Weights of a small GPT-style language model, trained from scratch on English Wikipedia.
Training: a variant of Adam for these matrices, 516M tokens.
Each number is 200 + 30 x the weight over its row's rms, rounded and kept within 0 to 999. Layers, rows and columns count from 0. The size before them is the row's rms in percent of the matrix's.

# layer 6 attention query, 320x320, rms 0.0497, rows 0-25, columns 256-319
106,177,206,148,178,204,167,199,200,208,204,171,182,215,236,221,184,175,200,242,210,280,211,170,179,165,176,114,191,214,186,204,205,181,217,182,181,204,153,161,215,184,207,243,253,202,223,195,230,134,203,179,204,203,176,180,201,186,201,220,165,221,257,181,167
100,141,182,214,264,192,157,169,163,214,225,162,212,208,197,235,261,241,163,189,218,214,185,213,146,245,193,228,200,267,193,203,199,227,198,207,169,159,203,211,199,259,196,192,205,188,217,216,162,214,202,167,208,125,232,176,192,221,166,229,174,145,190,185,203
101,219,160,271,178,195,165,257,198,225,189,176,147,234,221,151,194,201,183,225,218,196,222,198,163,185,253,188,168,195,200,199,251,216,240,199,244,157,154,207,238,213,212,218,223,236,236,209,226,175,230,252,202,206,215,216,147,209,229,194,199,226,160,201,220
110,183,189,197,221,217,216,176,207,184,207,247,127,214,223,242,208,183,196,238,238,185,253,193,251,217,254,189,225,218,151,250,190,185,168,190,167,193,217,272,209,218,214,176,205,246,192,223,184,224,206,155,171,223,211,271,231,147,204,213,203,196,198,191,189
103,196,173,196,223,189,226,235,211,204,194,163,223,203,190,204,199,202,185,196,246,238,127,197,197,217,198,213,229,130,218,159,237,236,218,170,230,243,185,182,206,251,163,214,265,243,200,208,188,165,226,152,185,192,146,210,209,213,210,238,191,203,223,219,165
107,187,204,208,160,194,148,217,208,185,216,189,249,178,211,198,250,203,221,143,168,258,162,213,203,181,186,162,200,208,206,219,231,166,187,184,194,179,207,170,214,204,231,236,258,182,202,183,253,211,174,179,240,247,189,174,175,183,163,193,199,174,172,190,247
107,153,212,196,267,198,202,167,164,210,214,178,184,162,261,199,202,188,173,204,191,165,212,179,189,173,188,211,228,174,207,195,157,183,207,183,220,167,188,182,230,239,199,253,248,202,211,147,176,201,206,172,179,139,184,214,220,190,196,176,244,225,197,181,174
114,165,206,241,145,206,223,170,230,221,166,185,204,183,205,211,264,200,225,197,238,170,177,195,206,179,169,218,215,254,187,216,168,206,142,176,191,199,222,173,200,220,254,216,280,196,162,191,136,134,191,263,187,153,191,207,155,252,222,245,181,244,251,202,241
120,229,235,222,196,201,167,226,192,225,173,241,155,151,207,250,201,211,208,178,212,188,181,210,215,223,215,189,150,213,208,196,216,203,225,207,158,186,221,198,222,165,220,190,196,230,203,246,154,178,171,194,234,187,181,203,150,214,179,160,225,236,185,194,176
114,210,199,189,151,179,202,163,169,200,204,253,210,209,213,202,197,176,197,163,163,146,193,182,159,193,201,187,188,252,216,204,203,206,136,192,135,250,217,180,212,175,169,165,250,181,212,201,225,184,205,194,200,226,197,186,209,189,162,138,216,144,233,191,209
111,170,206,184,178,184,176,177,199,152,144,208,184,188,185,212,196,169,224,215,182,165,166,227,222,139,227,209,176,240,193,180,205,213,211,199,200,187,210,207,189,250,241,198,197,202,204,203,148,224,158,251,173,263,215,235,219,211,227,182,195,183,222,227,170
113,138,212,237,261,211,209,191,231,219,214,162,149,189,203,211,177,206,194,205,186,219,232,199,186,178,154,183,217,198,246,250,213,218,195,212,202,177,157,231,194,239,183,158,198,194,172,223,181,170,177,191,157,154,221,200,154,197,166,240,172,226,205,194,190
108,276,206,169,152,166,141,224,191,211,191,171,258,214,150,145,180,193,190,127,163,169,136,156,227,212,187,163,191,225,222,157,215,222,191,202,222,200,229,180,212,186,256,217,237,181,173,195,234,182,220,261,219,245,205,210,240,229,223,172,218,199,210,211,210
105,190,230,237,222,193,198,216,192,222,167,268,231,203,203,200,174,173,249,199,182,193,191,221,180,128,213,201,225,196,171,175,246,206,199,193,246,213,173,150,220,225,143,173,229,212,222,212,207,180,204,227,193,206,224,203,182,218,129,262,198,188,211,188,248
092,185,235,207,205,146,223,178,214,193,281,184,156,176,181,200,199,283,206,199,209,189,244,206,240,242,244,171,191,210,197,275,213,236,193,198,180,190,211,230,142,201,130,162,189,137,151,222,169,153,206,230,237,183,204,208,204,233,168,211,183,221,222,178,236
097,226,156,186,182,218,200,172,220,193,207,199,226,240,201,177,150,167,179,165,154,196,171,230,244,134,149,167,197,159,229,160,222,164,175,192,189,225,207,164,213,199,222,219,213,211,172,193,190,170,218,188,176,261,215,189,208,231,228,245,214,223,198,201,238
109,142,197,236,227,187,199,285,156,217,194,190,189,160,182,199,185,215,164,165,183,216,175,171,210,151,213,178,220,189,180,230,203,280,221,201,222,250,170,227,211,147,183,206,217,176,198,224,208,194,160,211,184,206,264,148,203,233,237,238,177,205,213,197,191
104,231,145,256,149,209,190,220,189,213,221,203,218,209,170,211,198,242,165,244,198,224,187,229,188,248,172,195,179,204,174,195,185,241,204,221,216,184,224,250,172,238,145,153,202,256,221,218,173,194,176,173,167,200,162,235,194,184,193,157,185,221,184,229,230
113,198,175,269,192,192,182,191,195,246,135,192,204,228,196,191,233,191,191,204,195,201,172,243,201,249,205,227,231,237,192,125,173,200,165,215,187,175,183,195,145,209,206,259,233,208,206,132,202,228,198,213,192,185,260,220,200,178,231,251,161,216,190,213,175
105,205,210,200,223,199,217,199,183,209,215,208,163,272,245,189,182,241,234,196,207,174,198,216,216,177,226,179,233,212,177,199,166,193,225,216,199,226,219,204,158,250,183,197,169,215,196,102,213,175,177,179,251,274,213,258,166,244,208,208,176,193,227,203,229
103,195,225,154,211,164,206,152,241,164,253,184,198,220,196,217,181,186,239,202,242,157,277,211,170,181,188,216,194,233,183,164,182,204,185,202,186,237,267,225,198,176,214,206,180,240,165,220,165,192,228,154,210,135,178,230,171,196,156,227,191,227,160,190,183
112,200,188,166,239,212,171,149,213,232,198,196,244,223,214,173,221,198,205,233,169,191,218,208,216,253,95,231,223,192,209,169,184,161,231,223,213,159,205,201,195,200,161,243,159,227,243,217,206,249,213,142,174,196,184,194,222,156,166,236,158,182,160,211,141
113,259,209,209,159,195,250,147,251,214,195,214,226,192,198,200,198,116,216,232,176,231,246,214,290,156,189,208,215,163,179,214,179,152,219,247,196,193,218,164,200,155,193,224,206,159,212,195,157,216,223,268,170,184,171,265,208,161,212,203,183,215,217,221,171
106,242,207,137,175,203,223,180,192,223,168,229,219,190,175,193,157,159,207,155,204,239,202,189,235,259,165,211,225,223,190,164,221,239,163,230,236,227,198,194,148,206,192,251,209,244,238,200,201,188,151,180,223,211,171,182,203,196,223,200,231,211,208,203,209
112,155,197,169,196,234,234,147,244,219,152,160,188,195,194,211,225,183,224,259,205,224,187,235,187,197,163,221,194,161,224,174,150,171,214,218,180,260,160,170,194,148,171,199,241,116,208,210,137,188,170,171,209,211,227,196,234,217,216,242,216,255,224,202,193
105,170,208,189,232,172,229,207,173,220,247,160,194,217,193,190,145,222,213,214,236,202,186,168,189,200,226,194,251,189,177,162,211,250,214,181,224,217,217,241,197,215,210,116,167,221,167,198,205,175,165,205,247,186,229,185,233,186,129,175,199,191,242,183,200
# layer 6 attention key, 320x320, rms 0.0473, rows 0-24, columns 256-319
110,137,182,211,220,186,213,161,267,164,197,195,220,224,168,250,185,192,122,192,235,214,212,189,180,165,173,124,168,209,183,194,164,181,158,201,156,186,179,199,198,250,207,225,267,207,183,205,249,170,208,219,187,193,195,220,207,223,210,184,160,152,239,188,205
103,182,238,227,205,182,199,143,212,190,215,222,190,209,226,246,250,175,168,170,204,244,185,176,167,208,183,226,174,224,197,178,166,231,258,191,258,208,176,217,190,247,191,200,161,244,172,283,186,249,153,232,188,138,200,131,216,198,165,215,189,128,121,181,237
107,196,170,255,189,212,189,257,185,241,199,159,162,228,238,191,235,205,187,225,213,202,215,204,224,148,269,194,182,165,224,194,192,252,221,215,156,156,201,197,225,183,203,218,274,191,198,236,159,183,229,240,211,196,191,212,217,174,187,217,186,195,214,187,227
110,146,200,205,184,240,228,215,221,193,214,201,190,169,214,215,240,178,220,187,217,187,207,240,266,193,155,207,226,240,181,228,210,182,199,174,236,182,196,247,204,242,231,126,148,252,199,253,211,198,198,202,188,236,203,204,173,209,295,160,190,187,157,193,225
109,224,139,206,254,232,284,192,212,195,182,159,221,250,182,182,216,231,193,230,210,170,208,201,203,188,244,181,182,168,179,158,150,236,239,205,260,136,194,208,222,244,201,171,244,274,181,215,225,132,241,205,155,178,151,195,212,210,198,235,156,198,203,199,224
107,153,191,174,202,178,121,195,201,168,228,209,247,170,229,221,224,252,227,200,191,236,210,220,199,234,215,166,183,236,201,226,229,187,206,248,161,178,264,220,194,194,186,272,211,206,193,207,252,225,198,173,219,151,197,188,218,207,132,202,182,142,179,170,220
112,202,214,204,200,210,246,176,169,194,201,215,169,184,190,242,165,194,197,183,184,165,284,203,192,201,177,173,180,197,205,240,174,219,246,190,227,161,223,202,162,227,194,230,175,217,227,210,188,240,210,175,266,163,180,175,176,206,205,142,252,174,227,195,166
115,226,196,231,170,174,196,165,274,230,188,188,271,217,278,195,211,163,184,207,219,214,182,228,231,188,191,188,234,179,233,172,223,202,158,179,227,178,178,195,224,179,221,167,251,188,202,238,179,186,185,220,206,176,137,160,216,217,188,218,208,250,200,204,212
114,262,196,204,189,184,177,238,195,199,220,233,189,176,252,280,136,218,262,192,201,192,174,208,189,231,188,169,173,196,197,196,253,195,187,186,99,192,197,182,171,198,181,198,209,208,226,249,157,167,205,185,228,203,193,196,163,248,173,134,192,259,189,168,216
113,217,206,165,181,166,190,197,205,191,148,222,210,242,188,214,212,208,166,224,216,188,263,138,137,229,200,178,189,214,203,187,193,218,174,167,154,232,139,208,169,217,192,185,205,148,217,161,193,203,244,194,163,241,120,203,162,150,192,180,232,197,212,210,125
114,155,167,199,214,121,233,200,138,203,155,170,217,289,191,237,157,184,171,231,187,235,193,202,181,150,192,214,228,186,226,140,166,243,200,162,177,194,197,200,208,283,257,244,210,181,167,180,219,185,166,212,208,254,192,202,241,218,216,225,208,237,268,201,192
110,182,222,224,207,229,191,192,261,191,224,181,191,176,220,222,190,206,175,216,157,193,209,203,216,212,217,170,222,190,201,153,191,268,211,214,200,187,173,306,212,183,198,202,195,175,165,214,177,182,185,161,186,88,227,132,200,232,153,221,250,219,207,168,196
109,282,192,180,182,180,147,196,124,216,169,215,216,247,158,175,173,215,167,235,166,241,207,172,213,200,218,185,239,203,236,208,252,191,218,144,200,167,175,176,178,201,166,164,223,194,225,197,245,189,259,234,198,296,214,235,216,220,212,182,203,237,160,233,185
105,242,241,210,211,214,254,191,195,265,195,288,222,223,224,185,199,180,229,220,196,215,165,180,199,205,204,167,183,209,188,201,229,206,179,194,176,229,143,202,227,230,175,216,180,202,220,215,219,202,218,236,227,216,208,238,180,196,186,206,173,221,238,212,246
093,266,238,220,221,192,224,176,246,202,201,204,162,151,184,224,170,181,204,198,182,200,213,179,227,244,252,169,220,202,250,180,186,182,247,171,192,205,170,190,232,171,195,148,187,189,160,212,256,208,186,199,142,175,186,222,171,237,210,244,229,209,175,163,266
095,193,152,158,204,193,213,184,208,162,209,176,210,204,209,203,167,231,164,204,179,171,201,201,225,192,220,192,190,194,209,169,159,202,117,236,165,174,255,216,203,258,274,191,228,200,176,180,191,147,233,210,170,250,209,240,222,183,254,184,187,197,195,266,172
112,179,185,224,236,156,219,254,207,196,167,186,166,190,173,185,181,208,180,183,225,202,153,147,193,143,237,191,177,161,172,200,169,289,176,180,222,233,224,239,232,206,236,257,235,202,210,218,193,199,211,199,110,219,264,176,230,196,221,216,178,238,215,200,156
112,222,221,221,216,225,235,213,131,228,251,220,183,232,187,153,198,200,165,227,214,214,189,208,205,227,218,207,224,198,198,176,200,229,230,179,217,220,189,265,172,254,216,196,212,192,225,257,171,157,231,179,213,117,144,176,202,225,190,212,180,225,194,201,181
107,135,183,228,189,207,168,223,194,237,155,187,188,215,211,165,182,184,198,184,223,181,181,206,205,156,211,181,212,274,191,232,248,221,163,170,214,174,184,181,116,215,186,201,192,190,221,231,190,262,198,219,217,216,268,196,191,189,187,212,157,193,183,210,140
111,195,220,191,156,204,225,229,155,209,156,191,221,163,180,188,238,262,209,144,180,183,226,197,229,198,235,184,194,206,250,196,134,132,198,203,221,264,151,203,193,258,230,205,195,208,198,153,212,238,188,169,229,279,216,226,153,204,216,197,193,216,197,220,240
105,214,217,191,131,174,223,195,210,179,192,214,188,205,221,201,206,183,281,214,167,190,211,182,176,198,174,240,151,191,166,190,219,168,169,196,221,197,237,178,170,165,221,183,134,232,147,229,187,203,190,169,249,197,220,186,212,198,200,173,260,158,136,193,248
117,202,195,212,222,240,204,139,234,212,239,214,207,234,220,155,210,218,192,212,140,203,201,233,199,222,170,240,180,234,174,223,220,208,191,210,189,197,235,210,170,250,155,227,188,259,199,255,203,216,142,177,173,180,255,194,184,206,141,212,201,124,131,213,181
116,228,136,240,199,184,246,152,201,246,180,175,207,184,242,201,161,178,219,255,189,218,192,192,243,180,194,190,231,174,203,220,216,185,241,247,187,192,215,204,178,200,200,165,220,233,183,193,228,202,187,249,198,265,116,248,186,189,216,215,203,255,224,213,187
111,232,177,185,201,172,218,191,148,207,195,190,183,259,161,191,177,190,202,190,211,194,194,161,198,187,215,191,168,191,236,170,253,236,203,197,233,227,214,177,157,233,179,219,167,121,245,212,170,210,224,170,213,165,237,214,234,226,204,176,198,218,232,174,218
115,115,170,144,177,214,218,163,253,176,168,209,209,214,145,215,171,226,219,245,212,182,229,244,165,223,173,233,207,204,217,179,209,166,175,177,208,207,179,185,203,180,201,213,232,172,153,167,213,193,131,197,213,245,199,196,236,164,199,210,191,223,211,220,211